Weights of a small transformer language model.
Size: 13 layers, width 64, MLP 192 SwiGLU.
Each number is 128 + 24 x the weight over its row's rms, rounded and kept within 0 to 255. Layers, rows and columns count from 0. Numbers have three digits each. The size before them is the row's rms in percent of the matrix's.

# up: layer 4 MLP up, 192x64, rms 0.188, rows 109-175, columns 0-63
# down: layer 4 MLP down (transposed), 192x64, rms 0.168, rows 109-175, columns 0-63
# gate: layer 4 MLP gate, 192x64, rms 0.204, rows 110-175, columns 0-63
up109 089:134143116165143107096102141103106131141132097155153121119113110119114163141167124139146141132143157130170103115124136097122119155077140118144110070124110115145080149145150113074178145127122086
down109 089:127132128138140146167173102120156106179097116156156101119106126087127095103152153146146155152137139106164089146165132119146099141126111098109142149084077126163124124136138140140113099137162143
gate110 096:136134090172133173123151147128087123151121127138158086125135144136123151062107119091095114125109111120123132118140118108082093080139144062123105122125102130125129167139132124095124113151125117
up110 091:156139094159124115125128130093118098102157147131129149161122112115165154160108163123126110151118132104146120116095106161121121138121142064142129137077153144173073102140111151137142160170123138
down110 091:136111107127083123151168135117150156112141129114168147146143137144091148124069140148164126142143106139110113119117124156172084099172153088146163087136152156102101124150135126135148149139114154
gate111 076:129114141179107119101119124102162143107130126137139131090155167154139124117134079079140107119092128150140085095183095080101134117127120133102148122127087152132148135143124122161094098137124128
up111 081:137139156141122110096172102117141113094104105142110119090144167129126106084151111103139104144128123150142120130193088121100124135119166125108190141126126161131181154131142129138119122125166137
down111 088:115139120134146091128161150178120111123108143148143114145109098135122158147140133102133172122133115135132144093126164142124133131077119138144151123087123114121128110156157134135135023116159125
gate112 092:141119087098129113127113087139118150098143147117119140130187120147100192137099087116143101165118163149148126091131120091125099174119123114114129117143107094110153116162136141089099120118124118
up112 090:164108120133132137122080123137075142132151107132166125158112136090129166130150085147157131146109131160127103179105110128123105131145118133170172160115087149139139140113172106164154135119107121
down112 087:123132099084126126137131187089110130132145129126140153145097142176086061157116153124132166124108116123133137121103157128132145178143162147083117129139129095148118135100105130157127134108116161
gate113 098:132152076125101113111114117166115075150087132076164135135152114071116160160128105153127116138113118101142079116140108116091103131139119126173113115131139128161152090133146111114126150128138128
up113 102:165157107130100088096126118129116092150086163117136140111132129115088138130154098146095173128119143110173114114159120121108143117081136138138111117111172141142163141118158148112140167151100084
down113 100:102108111130122138141140157119153103148143141160136126166129146114126118130078145146162106130163111115097150156122108099123098166164115143159173125077089144114120112141124083141096089133165152
gate114 103:133130090118162106131142099110138114127149165157139148151133113136165152148103106118118146141144134107077159113150164103130125133162150171133102143146057132118179104140132163133108117158145107
up114 108:144121168123093115147123140112128170106167115156097150110097119122128106122131144104179149114109112090122135105126140122143143127116123102099078154070118154128088098119188144143137139152151109
down114 103:132159101094166110167149156135160153126114144158138105132120152129105141098157138123160143101117077113127156112135135094122116154153143103114139114150074141132123075131122117110136173185117115
gate115 108:179111133130185105130148136146128101139169143142092115101126111096121086089128112116143136164097122096122132142112123118142145083155118109131121079119135124100109138139134064151105145104158146
up115 104:122134089152122096162098105095120139137159150152118131123152135126121152136121097136095135107091131179152112119091079128092101094058145132159103106160131145109115158111127157144123120134121142
down115 106:161158129128097108140132158106138117135140182120101162122156132169116115119098145140133121145140087102106094144138135130116185132125157087144100117087094106131086089112131125122141131118170164
gate116 083:132096114097145112067101122079119137109137085187125126113104161124138146157109121130114136139157101108126127162107139142132145156104109148150102112123116127092157149104153083082124104113147146
up116 090:108109134090138083127148141125079150138125138139101143132118116134185090132180130153138156080115132128129115112130167145145150132131148119119165157142170185125145144132158088142116145148105145
down116 090:127106104175105075172166175131135110138130087149145144124132162123123153117127081157101090118106093146134128125146165160135134118140124128123153107098144178140143086127125140121111142155107142
gate117 101:089084103111175165138104163086143129130126104129143110106090128124136072182127117129100085122152141117176154140132121147166139137143086150129107140130118102151140142113106106138133139099136128
up117 099:060079167164140149125085110119149127164106123156155116108110134110122129096133115123108167164108131149128131141177156105147177125102120119137150127125091142147135125149098127119124110160154109
down117 104:151078147139151165167104154046142110139128114119106121110099148153118082142146138126130097124162118128168142144130138108137113149120117155128132115096153137144167151108105144150107163102102115
gate118 093:113085101174123142139130134162179091145116120106179152153118142113141139059123133148116148086092132120109137133136127118137121125119158158128146112145112101161183124083134124132126096121127119
up118 098:131076100125115135169124126126161155109144154120163152114127107131111133112098191138120138085120163120111151131122135080095151125090117156105143158132102127133188116122099165129129116123124091
down118 092:118159134155107133119129081127138145138126104173125111140124146138123099153116116115153131174149111142165113114127151172153111174135127109160108107112107129104059144125162086148101150093161142
gate119 109:122136109091117123109135145102144142124091116131102159127139111146126118146144122076186146139154122074112120126115097125097125152142140113147130082132121197078149117156110098124112123149130087
up119 105:159177116141162182160168083125104121138111134129149102133147106096114153099105114112116134139147097145176132126136108093119172100141094146128108120115112110114107120127082134163152131093140145
down119 108:116147111096085125091130125136102136109137105116112120154170131101125136095135111120153156118133128112114118121089105129139106113126131063131067152182134150148111094117089174128109153099122112
gate120 126:111086152145135159146104183110143113089115122138101158100140111149133114131139114130144138152152147146134144144145138150166134115144085128090135138142094087126118099127133125128104051145080106
up120 118:120108159138127113126175136137080124123132126108156149136125103140077078087128104141179161153128108143140084087125180123117128129121128093150161134112150104100120129126118135175117141143117155
down120 120:168145103148103073110141063166147119146124135121105109141129126138156150155122158124099123100098123124150135126161097112106106109136135146159095104120151179112152118083109123139161164115133126
gate121 108:135148105148138130140127129109161152091088085103167118124152158108122122120132117127167142138103138183128106134143142121096135135052105106140100113147108087164120112109117126125092087157126134
up121 116:127118168130116136140084160157132162122168139104107103136125131157120104139116105152151117099125101103137077109153103158150096071171133134128149139127142174133116157149151107125150121139077112
down121 111:168131109120152114082138100111111125110093155131140142117125128129152134114170133126130151148125158177111153139102118098089190151127110141125101091175105103108145128100089158119115170144136131
gate122 114:106134141146131125129131112099088105092125133137081166123153123143122114139162177132123120095118142148118108124138130116102119123108153066163086170119123121122170119150163092089102133084108145
up122 111:149153146131087147085178113106138117092119163114133120162148076145114097153147134131082127117129165139133133121143111149136203116143109137117107109139102155125128139160117124147117110112095092
down122 108:108116114127125122164096163162126099155078117133097170142111112111122128104130154098189110112131136136120174149140146129121056113110166145130144135133138125134116120140137149112111137131193123
gate123 106:150106174129130119100117133142112136131106167104130136127110161173123126171130118093153161082132123150112165177111128100185150103119117169138117087146090130141155169111137124113126133126135147
up123 109:127132179091126149115091122149098153137127141151118119109131138107135137147148106088119144081105119098090132157152089131134146093132089146105086114135109080120138093174143115121139083152139128
down123 101:130150147136143152143144134117139138153125089153122117112137100158100127116135081146109124202115109159150145085106161113130143126138140098137105167095069157101144126137137129179114135112158138
gate124 104:127136115130105139142107136119166120164166124098176117123135155147074088145128087122101113107123170108142112124152138092141173117120102084090103135148120161119130139132119065136136118134125099
up124 106:054140110103104170139094130118128128183147158115132145124160144151146133120156120090147142129114153101148107123149147115143133138152130145086129123129102145111166186148099102141120146125115084
down124 108:148174104129097165142121124107156132125144105128180099115107164163109131123115088139096165140170129095141134107105117106165121160130141108101106116135114177133094114142089097137138114131149097
gate125 094:139117153134130142163098088129106109150153159175126144174107160096131121110132138069145147113101163117141089142097140105144131133137140119136137127156120164117083093119140107149164173159132126
up125 088:117102090145081101108127141132137165108079124136142139136102106155116112142114145151094155133099073152137112109173114096095117111129114135141122107153132129151138143079076121142145075128137133
down125 092:154088112125134122086126132080117130104108097123107084099137126124117097115093125134159040075164106111135128095151098105094135104154133132119135112138101139129138109138124128126143134143113149
gate126 115:100174121130143178110146145184113120046114118147169175113082129155131158142128149111096101119128145132095151130135111152117132124124119151137119126159116113144116083134110134129146135106134125
up126 106:092154116091130155132145133152096125092170117151114158150112135115171166157140107118117130126172109113130113116070157158111081131149104127110157108133115121146099150118102111128114096096113091
down126 111:118187118128163185094130109173135113126163124121143130107114164156104136128162188110123134126107173115131174131160114117124134115111109150119132147141122120118111073123138141092150121111148104
gate127 086:124133100175103090140124103176114192134118126151125112133145150113130120162119117116157136138111116150132074127101143109104163156086136141145095146177132138090140102136097143130133136171113139
up127 092:114105129121107101109083080101066081148139181173099156095112130114115122143166128135080122114152113109132114143128099139125113141123151153146108132122102137138157133157134168125113097141120122
down127 093:131142086114124105123134152191177118123095127128150108160145130130149123164129136109118112084074162164118146098122133101144138130081127114087125138145152143128144139133156090169127109154104133
gate128 098:097109108102106086136123120115140151154166099143083063117142171145120127141133138098156130094109167096110115115122108121142129130159133099147088153142110123173147148097122125116170128125138098
up128 100:145112124146113163106086116132113167163128120162142134184104143121093136117114100079113142095138133166150134116125079144086109127138176101154144120150119162167124124136122122138126143121130178
down128 098:064134126121090147133186142126127136189103120146118109122168110115129086122125109107141081085154127136123096152129156138141088120179140134104141126154128129140089132114110137129138117120105156
gate129 103:110180131123120129124086132122131105101144125136145135142140117099081133134100099095125123105156147134166071114078138133127089122102120147157120135179143103157125144114145132058131142119120149
up129 098:146130151153141155147179128144126149130061183107142152118091136136158117101156108121124145142100117147074108109154124163153149122124149133126138148114123151128119139134091166169131158107122162
down129 102:124119099122119137125162099097145114102181146138124084127175151098122166121128097127108102141127117148144160117140140111117171123123114148154098134128139129137131116081139068120131174099123074
gate130 091:141123136163189099096140161127130109095082130158162136102115129142090142130104062147100128110113140147117140155113120150103142120139180146111161130137101133109122176150131141153139140146108119
up130 085:112147171129176110109121155138117115149138078172115105079098155140102140126136107130124123127158097091115168156083134108161115092148145124151152129135123127147139133136073125114169140110143116
down130 086:118132143170154101130122130099131108123120155161198165115153148135078164157109106132147154135111129097152139127119126181137139103095148125130162132140097125098120151117136127146151106152146074
gate131 105:140129135120110100134160125135143174113129118111138133123120115124110164102104128156127148099153147163091159105165127147141121144146140130080160106181127158160170171091122149071124117116122157
up131 098:149088140136099134128096138141131131124116136072096113118145148137076122107162131141140125096145170148116154147159147088118099112133119078149143154081141135106144122186155104092128132109132124
down131 104:119141168138156159127143115111093093113115145144107126114117154095120083132148124101133123114098122094182072142100138105099119119137135117131085131094160105119100091125166078149117119135125104
gate132 108:173177149142151107137082131109181122151153100139145101125121142118129111093110146117178123114121124181141105129082158104092085123136120110133101115154122141113119087143109106135116121114154142
up132 116:136108110135147146140123139149139162106127115151138126111171161141137085111128078164125120125131104149134129135096113117109086120096120090152178088139139125139108154202101100126113099129108152
down132 107:151160108125132135127141156098111108127123146169126137148110080140120140146110116088158172149153143100116123153178126124111137142140175170079119169136134112111148095093135167142132136133156094
gate133 088:132180134111095105105128099114112092174142137123140102144131082107161113129129141121127113154150119093150137123142131196081162121128123142161084128106124138151124097144147116095107161144100140
up133 086:132187142097116117125105112092104113139149114086157105136157116142152126160146147139156162154163117084144118143132139153078116125145093139143108106132127140152103070135158092106113118161128132
down133 090:114166155130094133136140109153137110179148117125148123160149138110142119120101145086124155126141128077140140142147084138088134131098099134180151142079154164123102129164121154104118147160142104
gate134 093:152139136114097143125153135096120114144132111122130180093115136119155167149101163151099083168099090152099130115143112125118138094120180131120126130099127117126124146074110125169103162098143151
up134 098:093139153126078095123129151140073115126143169126122161122104139145138126143100128131091108110100153087177118115134128142106159111101127091154123120134154125097123142096098111123109079179135138
down134 094:127143121149139126120139137125143125135128119127140100161153129129129096150156149150149226101084161159106096125135113126154093123161084114133127180138118132117146125128098139103125081120112139
gate135 103:102129112130122164168134142128080109169136128129174088059117157159129161103130084142121124109146157146146077111132127102141138109100125127122120099129172136118132090143106128138136114146153109
up135 096:092128172099139100083111124134150118118094179111155158157105122133149121153150166179146113104131150142134112129124123184112102126163125108113112147106121120128161137169129135087103142103153142
down135 098:115131140104155143161127129127105132098125149156081062177143150108134115125114108101112135118149123128118136073120115136132135120140160106121081077123101159107119124127176147096133130126080144
gate136 097:135145117143166098131142141153131101083121178137108093128141157135137118179146115121122140151143138142105095094142123128139154116108111105134119161166128132133065144090163111129125125097062124
up136 089:159100088158094131130159093140174095120114131137155108163139139110134156125100140139103138136098135114144116172132154102145135141160109114190133108110112134116133061079107121127109116140124134
down136 095:136127158109166159121133104097131154170111086120143127124121107134111116107125118104164109104149124132149125113125095125129096101130152135083141104116105110085181141162098186139124112156177123
gate137 090:154107149147071108113120143122170173107076165167128142165140124111156103115119116126160125093097155141118157136136134115128160087160119101115140152167127129133109127151144126173118101132133153
up137 098:120144137126115129122144144116150145162088048118149115134144110131180161139095129118122154138116133154128125113136142122119134080123170103158140140150110086117143117079101127124120109188155142
down137 097:143098130162173141137122118115088104107163159142115159117119157111093122126145129121155159150165120123154108122116101141120112181109120128123105079079149162129125106124175142129136164086110113
gate138 102:161139152111151145154131151091096116117171135166112115090174076123124139128147147157154128119161105144118090139114147111137137104102112121117093150072137117170154155126153118128124159158127154
up138 105:123126100168132149105117116141170119177101138157145150148131152144137108109106166129145125091104124137158081132151104116132115158174132094143138151127151125115142135135108115097124198083122158
down138 101:136114117136131117169146106135135132110131134142129122154104125074102118122116134074111129171125126143131136094164136125144113153089183136112133126117118147138141090176122127131136046118079124
gate139 097:126152124149096119144088108112148101108102101107134113098123100155185121132111185136111103098153136121116133128153127134131166107115128055087124140090149142116156121143082119146139140145143122
up139 097:097085130109141166174138120098137118138154130112165108143126135165137161089134108122118140168063181184121117128159162137153141116147111140153149116126141121154113126143143095113106129119132105
down139 095:132126135145159199131107124123150107128126159121157139083128120175113135122094094110173111142128108144104133082125123104137127092178136136127129098176096143121111142133094158114151158143152125
gate140 094:128133128126100152109100128164129165119129091118177112123081130163132143135110101102130079127173120107100144162100123177104157151127120109135146109138143171102156103106117139126081105126143155
up140 091:142166114136095173140144155096097147148106139123115156097145143093112149114110145127127150115121069096089164146135144179123118133117118133097171087151147123120154119095094121152123159109134122
down140 089:126124164137101152142083096094162136107108116101122127116104097119194119128114149137162176104098111096086168145157122140158163131091076129149160117125138126140129141137130120133117120132118147
gate141 080:137146106119113114184126098130102132086101184121099127172171107094102156107151135133171141086125146145162135126117099106113106130128150153132127161167122126158114114153147118099127136131111162
up141 081:102132117095125126128144183078152113124147154162177129103117118129145153109147136099115159095111154100130139165122129179124116121119160117139123091131143144142094158124114114129129175141188119
down141 085:130112122136122156182181085150127101126122160122099109130145095119147147115137135172134103123186133160115113117158104127096132105139150140113141175127068097122140119127161167141123120146139118
gate142 086:120103135129141116139122133129100145161128146101117086164160097096125133103115110119148058153127125115161094150133138097061153165120133136139148143150153188145131150100145124107129120134133105
up142 092:175147154147117160115133158107108128151135166135136089141131114108149124088167110113112134159144152119137159169164155114112145161124154106146096088126128110112104137129170069135141133096155147
down142 090:099062153101125094108154120136117125136127128130150136141126100089131161129137152174139123134133105166160136155114126143142165112077110112136175121096127138155131127099137174150080132160148123
gate143 103:148172089108105165131123129143127112139134107098121097172100099099097161162152140109124107178164125147147106164107142167148177120148139124113123147107093126155154141114125112111129149156153144
up143 107:139158156139104148109123099178137114134164137108164137115151170143118141138157091124112126188145085153127095091125150108166140121161125166115106133130137123165146140116181106138128105124153137
down143 106:130134129081111165139149173148101155177128137104119115148104109155108135108114122155110089119154118109103142155106118129131121108045137155124139108140092138139144180137125112113170125142121111
gate144 096:160131141114132115098110150084145138151179167148159152123095160102160107108125136138133120133115131130125164156095117160151085134159152127115118112160113094173090164098141135139101147138094124
up144 095:095109186169132160123125128083177115145148081110147115156120164163150107152095155162122135126134164131131103089131142113114140146116149115145150136117087147137125105135119079123154137135105118
down144 098:144137115176135164130112124084150140115147141102161149114132164153137098151163139094110114077150114080135117130122117151094124123181140133141117122116120161159146121129103125140114078181126108
gate145 101:117120111095156137168117147182135134144131167189099084148129120113117134102117110102119096157143088143081142148131119162100113143108131145135120122159152098120153149099131136110135147084100145
up145 097:121091128092166124132133113144133140123107168152099131138137130136093097104105129069154138139138115105118114113125087112112108165095119096094099145120092185152183126146146105138130127147101129
down145 095:138095148162124117132123113099151134150171099115133096127145113161137144112114146134112137094115173120153153119116113127174134109120113104164146190127157130109116183125110148158109154099165089
gate146 100:132149121113151173132077160118115124150106105114158090128127137109156192127130115099109112155149081135157118117155145096134155134164115129155141148179135121099136135138118098135164131114163160
up146 102:130096092128106089130138130156094118116149156141138137169125103115121068110128129117128153116149105107167124155155133108154146102150159114152091099100127164138122161146144170183129151147114100
down146 101:145102160151144104094174113101107087076148125126129111126128132133098136150117148156113113086106110133121101163117140124130112125099152127149176139119121147140141070072108152119101132140086134
gate147 103:172120115122077143108115111131103093089105107132112146146138164091151162146147109140143123130126132133112115092105115130088106120102095120135134145168126119147166125131138190113113090081111162
up147 100:113134135156090123102131112109149122124109149123123101101104173112114085127097179112117118163142136107142111144187098116100138132182123124118140113087137134163126169102150100127112150091157113
down147 090:162127106089157121136143130111132148126138148129136126130137086129127162128122087149156129104132124131095128124136200124128099123083122158149115134180097070127131099164132136115140080162142149
gate148 082:115150145136162185100129135098114134156120126102142100136128136091154089112115119096155129150126108134121105117155139119131133160114107085076103132137173089142170126193159130135129136133106120
up148 087:116118190112128128113137130086168143091096122106115140081148136141156155135122118131123093101137146076170104129112132127155096122113152157141125129078103135068126120108136120113144141122157153
down148 083:137151121146126067138167118117141123131144110116085099127150112085131107107122064112107113125123126195177103127130111142096123153137104099093136134134145133140102088106121120104155135140150142
gate149 092:144113148092095128140127141101149132128143158133112153089116125119103119163135118134120106122118170157115139145110173148133134120083073146095157138105156105186170134154132087092162128134137126
up149 111:145088109154134180109121134126142146168147156164151121122140136119135090148136080139146088128126128128147114168136154118109166137115138140121145154108150145118139175143144118078084143132071105
down149 107:113158156099093081158136148141129131102130104152074149111091144168107165112123166139093183106124146117119113128100163147136112090094124148149139150104137144148148135131145162149152111126123127
gate150 101:140139120106155108150091163097136127155126150132196085119103145121104069140133132119137145135115129142089099122130115109113159105083139136123106140076117129141123094084130144112107160130155153
up150 092:132131113078159138125157128157109162137197112158138140150088134149124108140163114122112058152148110110070147133132112163117120126147168168119150156146109128120113118145129126109139122123118131
down150 096:141157158162120099111159161131132132129141125104166078114150138095162101118106129111150129152092120123135075132138123148118137125092129175175110163071138145135132117139105157137123125114152085
gate151 101:102077098151116145100133122145152164139166165107133141148124107104123122092128098138131125104085175128127096108118110094109109137154119124170131087143129171111135089126129129148075108113155123
up151 094:126128100148118134142104128106118177147117140115143133123144136160126159072160085122074114140139125120168108146104117139115113112126141118134184131139163173123118150131076116108152136165110084
down151 099:127095107140123161131090117129147162149162138091132156146112115103101114102110100122161140114114192104143169113113079110131134108126116114128111103126145121127076120114150117147115086125186148
gate152 106:118143113136149086147159161101130149094108136124175154101144093119179130130114154173140119124100168147133143092109161168140149108147118130110146117124148132091084131109089118159141132165123139
up152 108:163138122123140141170102116110139124157165164107114133105193101132133150109124152112095075093120089101128158107151130114140152139137128132120164146104116128150100120094080115145138122158090114
down152 113:098111129134134111121155123115116134138126106130141184159107109163190132165137148165166133161132184157118149146081142109144159152133112156123120127106130093081148132138134125155144089139130121
gate153 106:125140162129146139141148075130099118108139088121085127132097174120078087156084119125133139131134128131120117128112111120140083133149128100110072063121119159142113106147147128107126109098127132
up153 100:095150128127121135145124140179146159116149174116115098154165116086109122115127081129130137133151122145143154179078118134121133078113116090148085107133148110127098115150151140105132106099154149
down153 100:154127153097122108091086149155133161162171111124138143140106105157147162127144143158136189135125144134146164124106163141134141164118140138141114189095159161158161133133115132133131153117109116
gate154 084:124150080096140082126127133120135108107161137162143125150145138101120099109118066084110128116119121103100140136137133160119127150191109101131108151160161160100124122119144135138119151126082090
up154 080:129193153098115146111112123152157137111129195144123107136138129141120132140129137073149106149116155126120146103101098129138123176124090155123120136135140155141144073106102111149127171094120108
down154 088:130094110157118107140150095098128128135123103122126116125168158111117135097151131101106206097146122124141114176101112136138110136172108117123139159144169094116102154175159125131127094143137148
gate155 094:122110151134140141120111134150135135104162114156117148139123143085137173126115134087145114110139151107180125142114110104076103170132122071139092132136161136111117142125134093181162146145114167
up155 093:120098111094154128126109121178121109141133128162091121113177159161131130099145142132085093149157093143118126158099104169110108100104130134111139084118123150138145143092181110130156122115128104
down155 091:152108166136114121153138126124162100113133102100164149097121100127135113171098111099130181100130136095137118106145123101090129146166127094156157180118132122123122132142098092166149097102101125
gate156 098:128125115137139117130116122153140138126130152103160111154109125115116155114150163171128118129126124109114128116166105152129128158198126161170148078177132093138175150122109126102171125110122079
up156 093:083127119145145117102138116100127151151072146165122109082084099118100130110125087097128166109105157090100140122117148148146147163083140143153148112115120132137137109082140101124109145153127125
down156 092:114089099153158145141115117132124183088093151155105092153130096147138142137139115122125151161162128147141165115148101116080160145133121159175141120126117109153133139174141126137163090119126104
gate157 110:135124145111141126142086118143137126152121100087156145147112147164163154100122135162142114146149135173151119119093146094152130165121102113143116157152176091152116117077118117124142107100072133
up157 110:145110153118144156084134133138099145123117121138180092144114116106112139175115100139153102135171133119123160099099169103153115147088159123154108119148071120120164153160109127116135124132121168
down157 111:088132097125105087142181165142156164124148122133106109144139140123092132116124106124126141091100096104080102161177138155106139100109141130089157140096123153101106117130126100138119122133167150
gate158 117:117103171091124147159141166112145065086100094137123152131147090118130112123155133115124129119140116118099111141108129097138198125119159125139082158121128102077155115155131131123142117127145137
up158 110:099137113087136163092141152131138121174099147125109057115171108116135125129169120108140110097144132095073120150142129117114091128131143130125102134145130141087166140121122078137124150101139130
down158 108:128149122155111140177115141142111097082156084129100165118102148166146120115102107158153128127145132128144168103124124119150127123087115140101147093154095183139142156122100152136102147126097094
gate159 089:114127122125147112075119167112127131098088101114160155128116109115092165150150112123102159128119168147136100118128127109120085144115133143146095112159092100103110151117119101145135122178170175
up159 104:147125095140139093108125095165089127137104156131128116140118132120114144116182111153157105138122133113111143127192123153155143149142146110085146184184153134116134168120129134112111146112092151
down159 098:140132143093172110147194112132117124106152129132094164128137095149142128128122127142113145151145130174114131157092084105093143093133107166141109079093106157129133093156118113165130127133144131
gate160 082:110152135090145102123159114123116114107117091130104144124136118115157149151114104115118138163113138105116164137160098114184130107150109164074134100131144077119094130156123088132128163154107171
up160 092:143184129157120118118119121087129116179157119138116154082153144140128129143089128082132136146117155151171138131092115135122143107149114105151114099100083093089117113127136156158120104159103148
down160 088:151165121106136136114129144149126148143113147158094131116154079125115136133076125097121154162117103160175136163087125106126097111098178087148121099092126097134120122151114138132150124118084148
gate161 099:109140136158128123137133110130128141141130109158130105107083143125155136081081117112144097154138140131166094113167088114130137175100153130111129101185146122085124160076129156138102131143136146
up161 098:117106088141127123120143176149121175152121131145131119136129109105173152103109103131130114094142132123064156134146121138142121123109151110076153148162189129147168097112114126119122134080127117
down161 101:161112093141133088073121169142153157148173128108120138128132098157150126150121123136105162091130130108081142124146121150139095130144135131111169117109145155123160119158128090061137128119150130
gate162 105:123093150107134149128191157162142143106158161126100180148136094121127185138120100114112140124149124142121156147119119127147134166111149132094131079137130084111123136112151099121176146139128148
up162 096:116110104160153132160106114165125094127078149161126128185149156106163157132153108137102129128131129131125126156115111112145079094154137059120134147098138125156150146104132148134141128108136091
down162 102:119087193122135135113096133135083099151140125119121095110112136144162110116118153139146162118113105098162093102127150108082103159064104137152130153131121097129127144123115107126140145108088130
gate163 101:144151120089127129164130127136175119116110109121091152091158163114142107159114128107135117142138160134108137096120118160148110140163116119176100161106116151090097152077095110103109143135091107
up163 101:131131165124090179088119136156102150137136159117154110122157087101070113154131117147121144140122157170114114142107147094164136092124109117134161125133103122163112125166125130107167113152103110
down163 103:117124113118111124129150136149137132157120123105152100150156136107152135092080160102114154130155093132133132125121144166088112191110127135111098084123112131119130097108153077089152119078158137
gate164 111:140114153165106158134145096143140122099089182156123077110091124118120143092109154156126156142133104144104121141133136138126118136169154105108142081115168151114114112122131103079151112099095139
up164 105:154120078162114089134114141110130145124169124122105103135168189131118143133122075121127114142125156112176117149127102126124126088109164117115142134108082112111104184137118138131103140152128099
down164 100:136107175159122118132109121115119122136107132089142122098077139145146113109099138106139156120118075130127163106147121128114120149143076160108119096148155124111140084124179110104163113171107156
gate165 107:160117098167145129122161124088125167153075144173140143100136101139145154107125093126127106163131152157124115116130157130175153122145143107143125130110136166105101138129072145127092141138097157
up165 106:140150105146135168106145121124103119098110118163168081136122148085097153118101128138105150148125096085091161171142108114153147084098128146110082125110095114144119145095133128142138147117104141
down165 106:173141142113115124143133102103156174141098153151133143114138126093125109155134133120091112119125136162137082122138092119119129103150124137093133135126144150079146128142099120121071062105078131
gate166 109:115105084086103104139136128143145099100138113125100139125106156164117153142108096169119129144136105104119117154127153153163150114145127092134152089147163152115098152152107138125141067158172120
up166 098:157124180139099111130156154146148133126071165138121161122146092125109090126134150147137132162103140155141133130118129117131107081134144143146133115110160120175149109101135141152121172080111176
down166 106:157136154140145133147088169118122130137133129129175144145114106076126111121158162084138128084140162165120120112118125111095120120131136177118122162152107100153156128119166096124135170140095160
gate167 094:107104123099120153125168124147121154104135120126099116091116110159140152143185145107119096134144142157128138126079140121117166138130099140120164096091167139186112108100128176142142156128123156
up167 091:137139147121139125150147116073136140079114160141126092138130089143103133118129138132130130085076194131142085119116131123074102121107141137098120114103138130172111120121157146115169116121161136
down167 097:149151158198128122103115118131104135117111133138156137169155124173145113147126118159130200170118139143110096141154108107144139129124114121134134125118099101086130138168106088104123128161128099
gate168 111:146125153127093137157140129134144119117102107113149126116133162153111109118043157095070109144128129112103151113125148112138156146118148082098095115113161123124131124090131132161139181117140140
up168 108:146128134122134161169118117101143160152127146097142097109148128101155139135110163123170112131121114085128132106103076141108089185166107137142110101107127158103134160085128123117175127125100137
down168 110:131158147133139096121156086138122139130139114139096175110149161149116085102116115115114176139135118127168119119116137093165151124049156115105141090154118121119117131149121136107166107146114100
gate169 088:117148162162146143121137131172115129097101132124097120149153065122135156153151116146156147171120117126118131158118120125171192150133141135111108093159114091102094111102126116159107111103140123
up169 090:130175144104122101144119138146173126103126166121120130139132155144096158162156125113107116105164101134144132070094116115113154067114120145134157137151114123145126125162151153171130129098092162
down169 086:141105130157123146132114131096137156118144146117132164121066181170146133145137115166083125146099141136108115100129131085159106123085123121098165114127126140139153104101183134148139145104102114
gate170 101:136114130154139118117169159132114116104143140110155120164110126074154118088136109133088140107118124150076094131139114163100150066153129113139153140157177112117103166102143142129110137110149136
up170 100:131156117097072106119107123156119161100151122135134131124120115121123149148136085116129070112146121115090126121098129156143123135177097156127187184176122116145121105136161122117117111128154119
down170 098:112114147135166105092113153139155093099173153132122104143133101111158100161115115135105173121121124131145130147168125115120105123063140120185124099110170110125139099128168155160123124125116119
gate171 093:120162134115157117124124098132115171125142164073142144134155159129124114089091104099091131114152155102156129121084146151150149136103136139116100139133125158100144123103104122115144145147163059
up171 089:115107146154102104128099181167160163151140123166128150122134110137100141155135142179139065135094106133160125112155122130102098085135114112142126122145147118118110086159135143123126103088116140
down171 090:121079133116110138109114146151136100140100130166113117074146119160107159134123145144149059112128075121149124115118153124112093103200142129114138108119142127098141108132155113126124116101119156
gate172 109:148120099111124111099153134118105167128124114155122122118128102113139093148161077105166132171097132170126127137128110124127132097101109137105097165102143123147100128100082065102108160150139145
up172 101:092144112112145144158106131125123115113099084132127136104145148093161118158112133116140135150147144115148097077076129101083153103084120117125138153101127115090137127131110187162098130162136133
down172 100:121119168156158111116117118128126139148159172117123137152137113103133109123082125167149145090158138096126115156151149151154130117163091140147132106115173105135145066123101111118162092094146153
gate173 104:119070152152140144160146093133102101084114125092133189138115154116093108134138105158125147133132108103122120113075140114097107148130157134133133133086178133157133136107149124141116161095121148
up173 099:117128113125131103142151111117139140106099147123134135103122132113107156143155161126171172154135133152089131113074078146135123095111105124123125123145107153119113178089159147117144116163174073
down173 102:118133117151164158136136151094141153146124110116128156138172109152119118106125150117134086148099098122174119098182146080159096145105140154152115105185155116152129106130091108117109153130117121
gate174 106:128153128152128156116143107101095147136143105135160052146120174112134106117117106123132099118135152148157123128132156084120141097114132089097147097153130071174148172130138138145136122134124146
up174 101:105095104104127153136101122130147106116192095148177092093120150144152145108115151093110095115107089142105113110133117117120137100130097116090119160109129128144126148151136134105123073102091129
down174 101:145161139110110115130137134155130163168141108130137135172117113202157106134134132149160134104165116131099159106091162126108083135123121151111176149138111161154135135135094091148132116160120135
gate175 106:182109124114140135136072177127142108116109150180106171095154159145108160101142154136153141158122105137143095078121144141124141098125142135116149143112131140151145125153129119136135118161081103
up175 107:099159109106114126114124118138126129146134131089190124131118188078124163140139138118123154118140069164087157106105148118161118137149105140162135139123128148160126105100127129138117146143127182
down175 109:132149142120149115159166142125123128157118135135139093182159103097128090163138096126160089149083150139124091108142110110117151156133143092109113063132141108109094129158144134103140125137097128